Each number is 500 + 40 x the weight over its row's rms, rounded and kept within 0 to 999. Layers, rows and columns count from 0. Numbers have three digits each. The size before them is the row's rms in percent of the matrix's.

# q: layer 7 attention query, 256x256, rms 0.132, rows 220-255, columns 64-127
# k: layer 7 attention key, 256x256, rms 0.132, rows 220-255, columns 64-127
# v: layer 7 attention value, 256x256, rms 0.176, rows 192-202, columns 64-127
# o: layer 7 attention output (transposed), 256x256, rms 0.132, rows 192-201, columns 64-127
q220 094:490533449489538460468512529585500528498540481509509451471539501611448516509477531467498587513495479518533535437521492574530462495447499624519508528499500488520538428549486505475487523544502473
k220 094:509525516536486530497505518521469502468539466473470486546441539526545561461493503526448436415490430486538459497464543551479528472500631508544454476478480490462531465502546542462542536467572434
q221 102:517545415449564472508535519465475554557507546506475552461635481461507445561507573545463538507492480584479545549520570477513531518508486521448508535479533585441470512528531436444473540475476481
k221 098:520483413536504486534512507543544476538543501519499535517481495535532460490547545488494487484509581515446540529529529429483443457498534522495469530481542541497469598501567569469495425521505520
q222 090:575488532521483506520532475541536497481520539488450514542440515552471557502557459543444483552541448554489470546532535552471474524523428492434449528476502596424490448558538506561475572478484477
k222 098:587555445556527480516466554558631544443481465424503467529488512540482527446550458533484486524505448549524512452537494509533551473481474427471532509529511515524471516551538511510449430495534522
q223 095:439500542497502501481473520499539504485521464520494550520523540411454481519483558534550463470515482505481529514525427505446451466440421526496492426497523520520487472566449524464532502547511468
k223 098:533531496490439471500523446462442471579526494573474556439519490453439543542529493522528453508514471521499494476449479571519467511486462553483441473491553445581510493537526467570510448458453493
q224 101:542479511463505555526517492478431465501445470496546548386531507539460481476513521502485513475503488465531462470528516436487514502376453487492506497465468453502559511508518449506543477470491461
k224 092:515443469575535473534467498547494554467514495480516535549474540440492568526501449495475536519519522495529523489469507504497385474333513523442540585537507500536600511552469489506512522538474427
q225 087:518460459480515547491414552527489452490509439442502577542552494488522371531469465448471465463558463455499569499519508514557436461481542445514455424495487406517546430534493471442529516526520530
k225 092:542572567471492550521522523520469528473529452465518497433426454507466549559572453516567494496545494501441542515501525500521415514536497459454527407514513550467535445492491479551481502505527468
q226 095:555425488540572437461532501540500486535406489399516468431553521461509483509468544545517468456502515534443454485522503541506486541483455508454507518539462478445512509521511533504451516427476475
k226 092:502541533552565503544541451490534488498510497477478508526506488499480516445540512497447444465516497507595518490541488567476562452463405547578430487497498497532445555446463506495504504540497529
q227 092:447425454511475548521572501494573528519526520460572499522527505498472493541472517487503493458474513475507535505423496521509511545495490497436499478561546498484449527553456575490575565532530468
k227 099:411468522561583475562570483494499494483544472489497505432483506468511544488428513540481421519490506471495477546493501473529454517475519489558522403484485559474481583517503537512469467514447530
q228 090:510494500488523434519472612580476472539472530498519565445496489447530506451482504520462499470495524500531523515504461497440463473512482566584503476484488471460574507577456513542438542471464503
k228 097:473490472526522472458529512464554560464513513476539575442508478485485553452534506498485601457485510498539484550518509485467529513554495535486509465554443461449471488506506509480518496484450536
q229 097:508470555532541556492454474564526466460514460487505526438496460529524521544466436537514418497579579530452514476395523501502486522475470483535464496454497459514471479530472457488465466543504410
k229 099:508513511465533554542493504485538545531500508567499490476467457509549475457452463486541450511465463457457474445488470508532437502472466507508566522601534510511474540530464441447481546537560450
q230 097:515546529475480590506448473472550499440567470518518510594488392419502485527514424527566490479526550462491516494478520526464412510542525494569514477446437551522523487523512479492556499537487544
k230 092:559504521465596553443548479437491476495571478491479582551518490513529547529491458508565517516555475456552546479509488526525449545470502462498469407432502457496478454546464509455474432459513486
q231 097:570537588412477499481476478506517461515508425548544455479513513529530517557559492493472498507590499544521483460526553509537582471463499441511527472480551441514493521515509472507483451504562456
k231 098:545573526495569512483427483566499443474485422537433481461524508537549546466468552489544550472562477591469516489531546459551530429517479447524508464499523473449456509523564460527462453528444472
q232 091:475425449481518483506463490509473524545499481452548503532425496567627570584517471524480504440469410526470468467525425497503509470489438556458489499450474459516519488488525511589514553572470486
k232 094:487539564471526531501491504512547534526479508514538507466466484477527540514485491511516408457477514531540558609536465461453531573521471470501515513517527552488461470491480547441512501460543461
q233 093:485509520554493459551457550551502482456514535424424515514541496550475453526546538492517479491539483487515520482611488477459496494405473441490496513490486444512459520552484536482484425433538466
k233 094:536548544496483453494480417530548523427521528565489553481474548422428561507510501493540521456483508484516537450549566486527466507515423566450500554462544509510477523500510529530519508523420528
q234 099:449554449477449489500540554480550535512500508578440504557519509546414443516469512439535493505520528584588568501466474452503487598546464478484518420522503573467542471473432476501477533545491410
k234 100:520528485521505528541549502474507522440585508458501502457471516517480553487473518510504405621507534491536469592561503438457555507474470533440449511551543489502507456524489493436491503509514476
q235 092:433516518524496581504496556508543540473511517494465475537519511548512450544573485409529550493494440508456496528468488446529480423487518549436568489475460495545527494429540543512571470491529539
k235 089:467523525519482505517448517551486549526533465434543512501460503492487471512508523492557515520516456484549527504451459532471469484526478501503428503416490493488565508512524558482520562521518533
q236 093:569459493542475473457505501511469477503535543465483430439473606452543476545561515559522453557431508512442532491451574472465514607540479569480550456479452479522504558509584480519479514450532498
k236 095:445467512442511527518480486462490486488527568429442500484455501487516468540495542439498483500530545481449506578485500515510512506442498473484508583475466467469461551506513517542560532554467516
q237 093:501470485519519488517524477480472508495484558499495458503474465512587509467505531449516511541523468529473550479443528480492491496462477450550531613498507458498476463457498484509447576517432491
k237 097:488463445526488459503543446509538507485575524505420423439475514501525446509489459533544510568487454563495507515528505491485506529474533409478520557524591535491496486439527495456477560537483495
q238 102:434554409469503462471474551501512489505545496477516446568486556544499603547516490477537495535513531478540487538489454424529544503515528458508435494524552555509571449492492402468460492564512453
k238 101:463495487485465474412532460513491514474508514489476491405572448485518497496390462516491432476497488472521549505496530450540541489534486450519474471475505497516516448441494431461484486605439534
q239 095:533480480576539486566522538398490467429422487505481473468469455493461547491501501488497474473533567473458450560507482500464554487530495516517501545579483420476503527395472513542509542463479429
k239 097:497467458500495508597508528445486438540521422503490417555455467462453493492455470459508470526478487487522462458531424530486531491580443511485492480561494442533537460449472432464492533524514420
q240 092:532557485475413486373433490460535525484503530502486510442541519555444535457507505471594530437451495562502491509470492521520447539542573539470493461501460531441477513471495523489430438500507481
k240 093:461561514473473509454440478448393596497441524510452460477495493447479503484466446448517551529487553460525491529528487489467494519462491473501497490527549533520476538473515557453510512510527477
q241 093:490508481510486353513516478529413639516445472482496446519462448508553571480501514500466462440418433521529511522548496467420468435526488507507598483509537494469511494526491471502479541504530563
k241 099:533459488538501533456558572474487544496461517515520510451459495478551530494486378540392512487479463570500502432542503436460548434489494568488529477531494438415614449522533528447528531448458507
q242 086:511458513545531538509504535487472520511501457460481459553515528445509526448533534492515461531462513467568414506502481482463560499506467521475508521463498509458577468517565474459467527519491514
k242 089:479575486570465457463548553473475456481522540552526488548500498554520599473544471489499517501489549490492491542518489449468578533518444499465501585525539419529594515526471483593472560548496492
q243 097:490477517530515474521488523543486497491541492547509546574477498561340512492512473473502496408601482527475488505507541538563534489523556452551464489508445503481556435415525475535489503537464506
k243 095:579510580493455468487509508544476490507565524480490550541435542506428492440444435513464507413571542423562503555517499426497492446486490473509534495474493493519538529466461467491504517508511531
q244 086:498527446554546590488460529440448488516496569464427521459489450505487494438528525545483506521459518483504570483563513489574512559546446581430481539545472548520492441460455492525504461560445510
k244 092:489473424566554455482508513503413506573473520439465556492537553478497484469496455474466472472464501494460488500506557524552499585504503433450466534521463429504577498467481447566508539495507429
q245 100:527498453482521490476457463469451497530498490517529468499524486533520514535441493512491494490522470557473534533477580514457522475524424465485457493517528533444560509475445447506450593522442553
k245 097:460516494566523550485438497454489488476504522449429470494488553521631534516509534465480523433553476511450479534480504556514597466505430477470503530506476534467528544499450529497531518523522483
q246 089:539486529462571451519485487491474482509472514507490492490533500506523478431514473505447563535462504484443435492433486479473594500546490541489457534436467556536468538511507438445451564445499525
k246 091:525508540466505517557449537483461555476538509481590557516567470544522518436527506499509451516483561454457451432407459506422473505560486506561514492510464490517517490499537540457507542473554472
q247 097:469595463527557414485495478456553418540476505573531504567510433491480593479504555534491534502479460549459585440539532566502485483483492476431493484540495422538487496460441489574456481472567512
k247 102:481550431492501516489473430516522477482454509516528542546536445476549582490443469512403495559445526486491534445519509562521543487487533510517504538510537493520511430519494532525480522511555472
q248 091:492549553464526515476483550490450465565533554494517463553545504515561473514390548377534528599426486475501504545515511541529458591558477487510470444532475493439515517495478510524472514444511512
k248 094:521492537538513508493521459498467521490539519491526563539516468469552531533492488540484398490461515448384501495581589578556491520506531476377499515465492469595520518537532516539505440548493540
q249 098:445442454481515549535489543526527524463526492459458571485501488547516485504477509438502468564554479496514434533570463482522520515515477446525478481445443432542488482472508556438505461435483532
k249 099:443496518500420484491515506503533490513496540519514511513539503485534490549480499492499526469471483555533491457495481452488509518423463426482554462461493473562512507534497470406498460434510475
q250 093:484458532492485480484546512480433486480498554487501510479428582455510529544521481515512518529447491499544545554510519528521531514497526500432529481560496579464533527454473531500498509496546487
k250 096:486459555531484482434504524530481466487547564470483489488420542487476462523497491485534467491405459419553561515492579478519510474508552461471509524561544489509554507469513544516437491507515541
q251 100:501532543484419524530543501560495476466463438531536501494470512519546501537503467438460533504497514474369489520481510427578515463508455451506549500578566479543511513513599544494559461520537494
k251 096:468449531549551441498483532537435460525464479530555488538552537403537489541460493514541504476524500523489480569502553547525490452415453490565537455491520524480532448528524479530515490475499519
q252 087:427506518478506544527550444447475485576460456570489542488479489492397497456487497518473514416488568492490488483412513536533475472524454524523452427438587486495519498455560476414590478505523411
k252 097:523453454475634490506487585462471492490508486527522464513520577520472412442426504540500492525610503486511468461489511548542460491453469533526439511503499444469474611535546523463489464507474457
q253 097:431482510530525560527475465478447498503463507506414563491477506476444500411514461549489483511527467449499406480556540491490519500505474513491530495471560462508441493481485540592480464517443461
k253 094:405463460559557510526512546493544452464479588497515527459492546539473540440436482520496521470527454558513462461540511492482505542602515466548468473482537502569478483397476454503518516488480466
q254 090:572489531554490476461492466488458493583466518463491451515447483444414482466469494515482567519431513500508522537420495528491501527478503503451584491529497539483515477454545463529524510479479543
k254 089:522529468506482514461506531545501441545554497507603513476501508580512483548522475515460543461434516473455517510465501478464556534401469528437503494465552585537502461518511477555458477563456533
q255 093:442567482481520535532506453551546470540533497508523506501528442579451499513573557478444501510518524478511549566482434539526502552565523512458511461491509503500563513495502559564497482450458470
k255 095:517498443426529472509539517492448514446522515523585544535497396515531510494483493483499450513533526485451546577563439562565517492499510552528504533442464558484460550546549467523589427464462549
v192 091:484498411491543511506546555483506493488468487487454480521554479493523504484509455538488533457478459563493424535475508445614543483516436508480525535494500550506503491420501460504504503539503493
o192 087:510509552517470511471485422570531522454511510456471513509445499504449474487466563484536463484528539400475516502558527525506505480492544534574515411566520499480520483512527449543512460522541473
v193 084:483439428497461474522486516507554510543483452460457518538473663573517489479575614540531427469462455496477463514523427523549485482566504514459498459452471478518471531516519508452490530488544449
o193 081:489527560545500532532486465488459517510443530519519475509512404487491525505476436452475573465519496451457432474505566500427481511522453441578547464522471488480506428452487527560508487471546573
v194 082:477494508527566472485570519468508486501487452441574511435471540494476519496515518459481493469464492547499497459447567458487536452481420435458459466538471504526478521475573496486535599485474464
o194 081:436504479479480470514453456548496502419561497556403456508519500481521452492617478485546546492547448501522508525504504556521462516514529519524480462480464493445510532517472532513480447403541546
v195 084:506485465501470517488476527459513518490484485516482438555420487408544493533478517512477568446578506503463472523496484516543509497512450440547488481460522463481482528496394476499494537558532527
o195 084:514565504485444563496506508541577515540526519479544557472543534554457573463511480412533438529484451499485482501563440469439490437502585536459553533528473536513573471436553504555542520523490506
v196 095:529475495510444516455486452514491564472530491456494531481520460493447521485481578489465456595484463469470499519440519534485533574556538503490524497459524486439520486521524561524544563505563475
o196 091:412535554486511451525543519505459453531497495438520454473494516537635606482424524433533494494462541433502494547540496466454523508456424441450505517454485456511486486465466476478458550481500490
v197 084:446527552468454479507566545526506526565529504537547484556457533497533500525526514498488554536567568539500531565504432501493485485483500544425538542467540460503505522536468537501468493447512500
o197 086:522483516493448515470481520435472489457497482487471525495419460531476481497489434480533480498471530544493426442476486529450447532461480509481464434553479535440538612486531504577548525515476492
v198 090:457502441536555479473585451485512560469523483479403475546470524467550498471481472475529487533486551489542583511450460489539503505558545461525497533512529476431518586455536551471556491457538421
o198 088:527480520492449457490478505488460460513447477491496551497481502511420539528593516501498494455557468512502466489489503467454484502537462454482482512518482493581483490493553540554408404472427567
v199 090:507493439523525416543544510510552484522540523492569551479518518495466521444456471431453494505500586555490484473595495474580492514469390478515490494536436530567482500514469464497509514475551501
o199 086:490468543470461555512455446517511471499527511464407513563454491555546502457541502575497519542545466459488450499466494502458504463514585553527479492484502498438497465506482477506519464517428466
v200 091:528471487440485422619444548446491462445446573472553513468510500500538537518483494523519508473528491554436499535532461538539570490469449461469462489619528495473452485529437517496493555517435496
o200 087:488535529546474551452540548537538483538558527575445462504465575541509499405520504526504481511476453488504539541489493497492451523509540516507527536406475551447521551501467475458607506496508491
v201 088:509553398519475484470547488481445506518465456522507475487510560552506455516397551528533501476428539451542448527444434474474528443491454557569540480529467491563448486437513528507500459545503525
o201 087:503546585541534520556424559522532478480559530553515519519582509448521481482542439525452483581516542538439568457513458526472511556537458469496445578502487537459516475543570469527499528490479516
v202 082:506530530504510503448440469488527461491490551488531518475519445553500515500513412497485559535450477475530494515537461528557480448603546481468484505549508471561506537475504503526494548510521455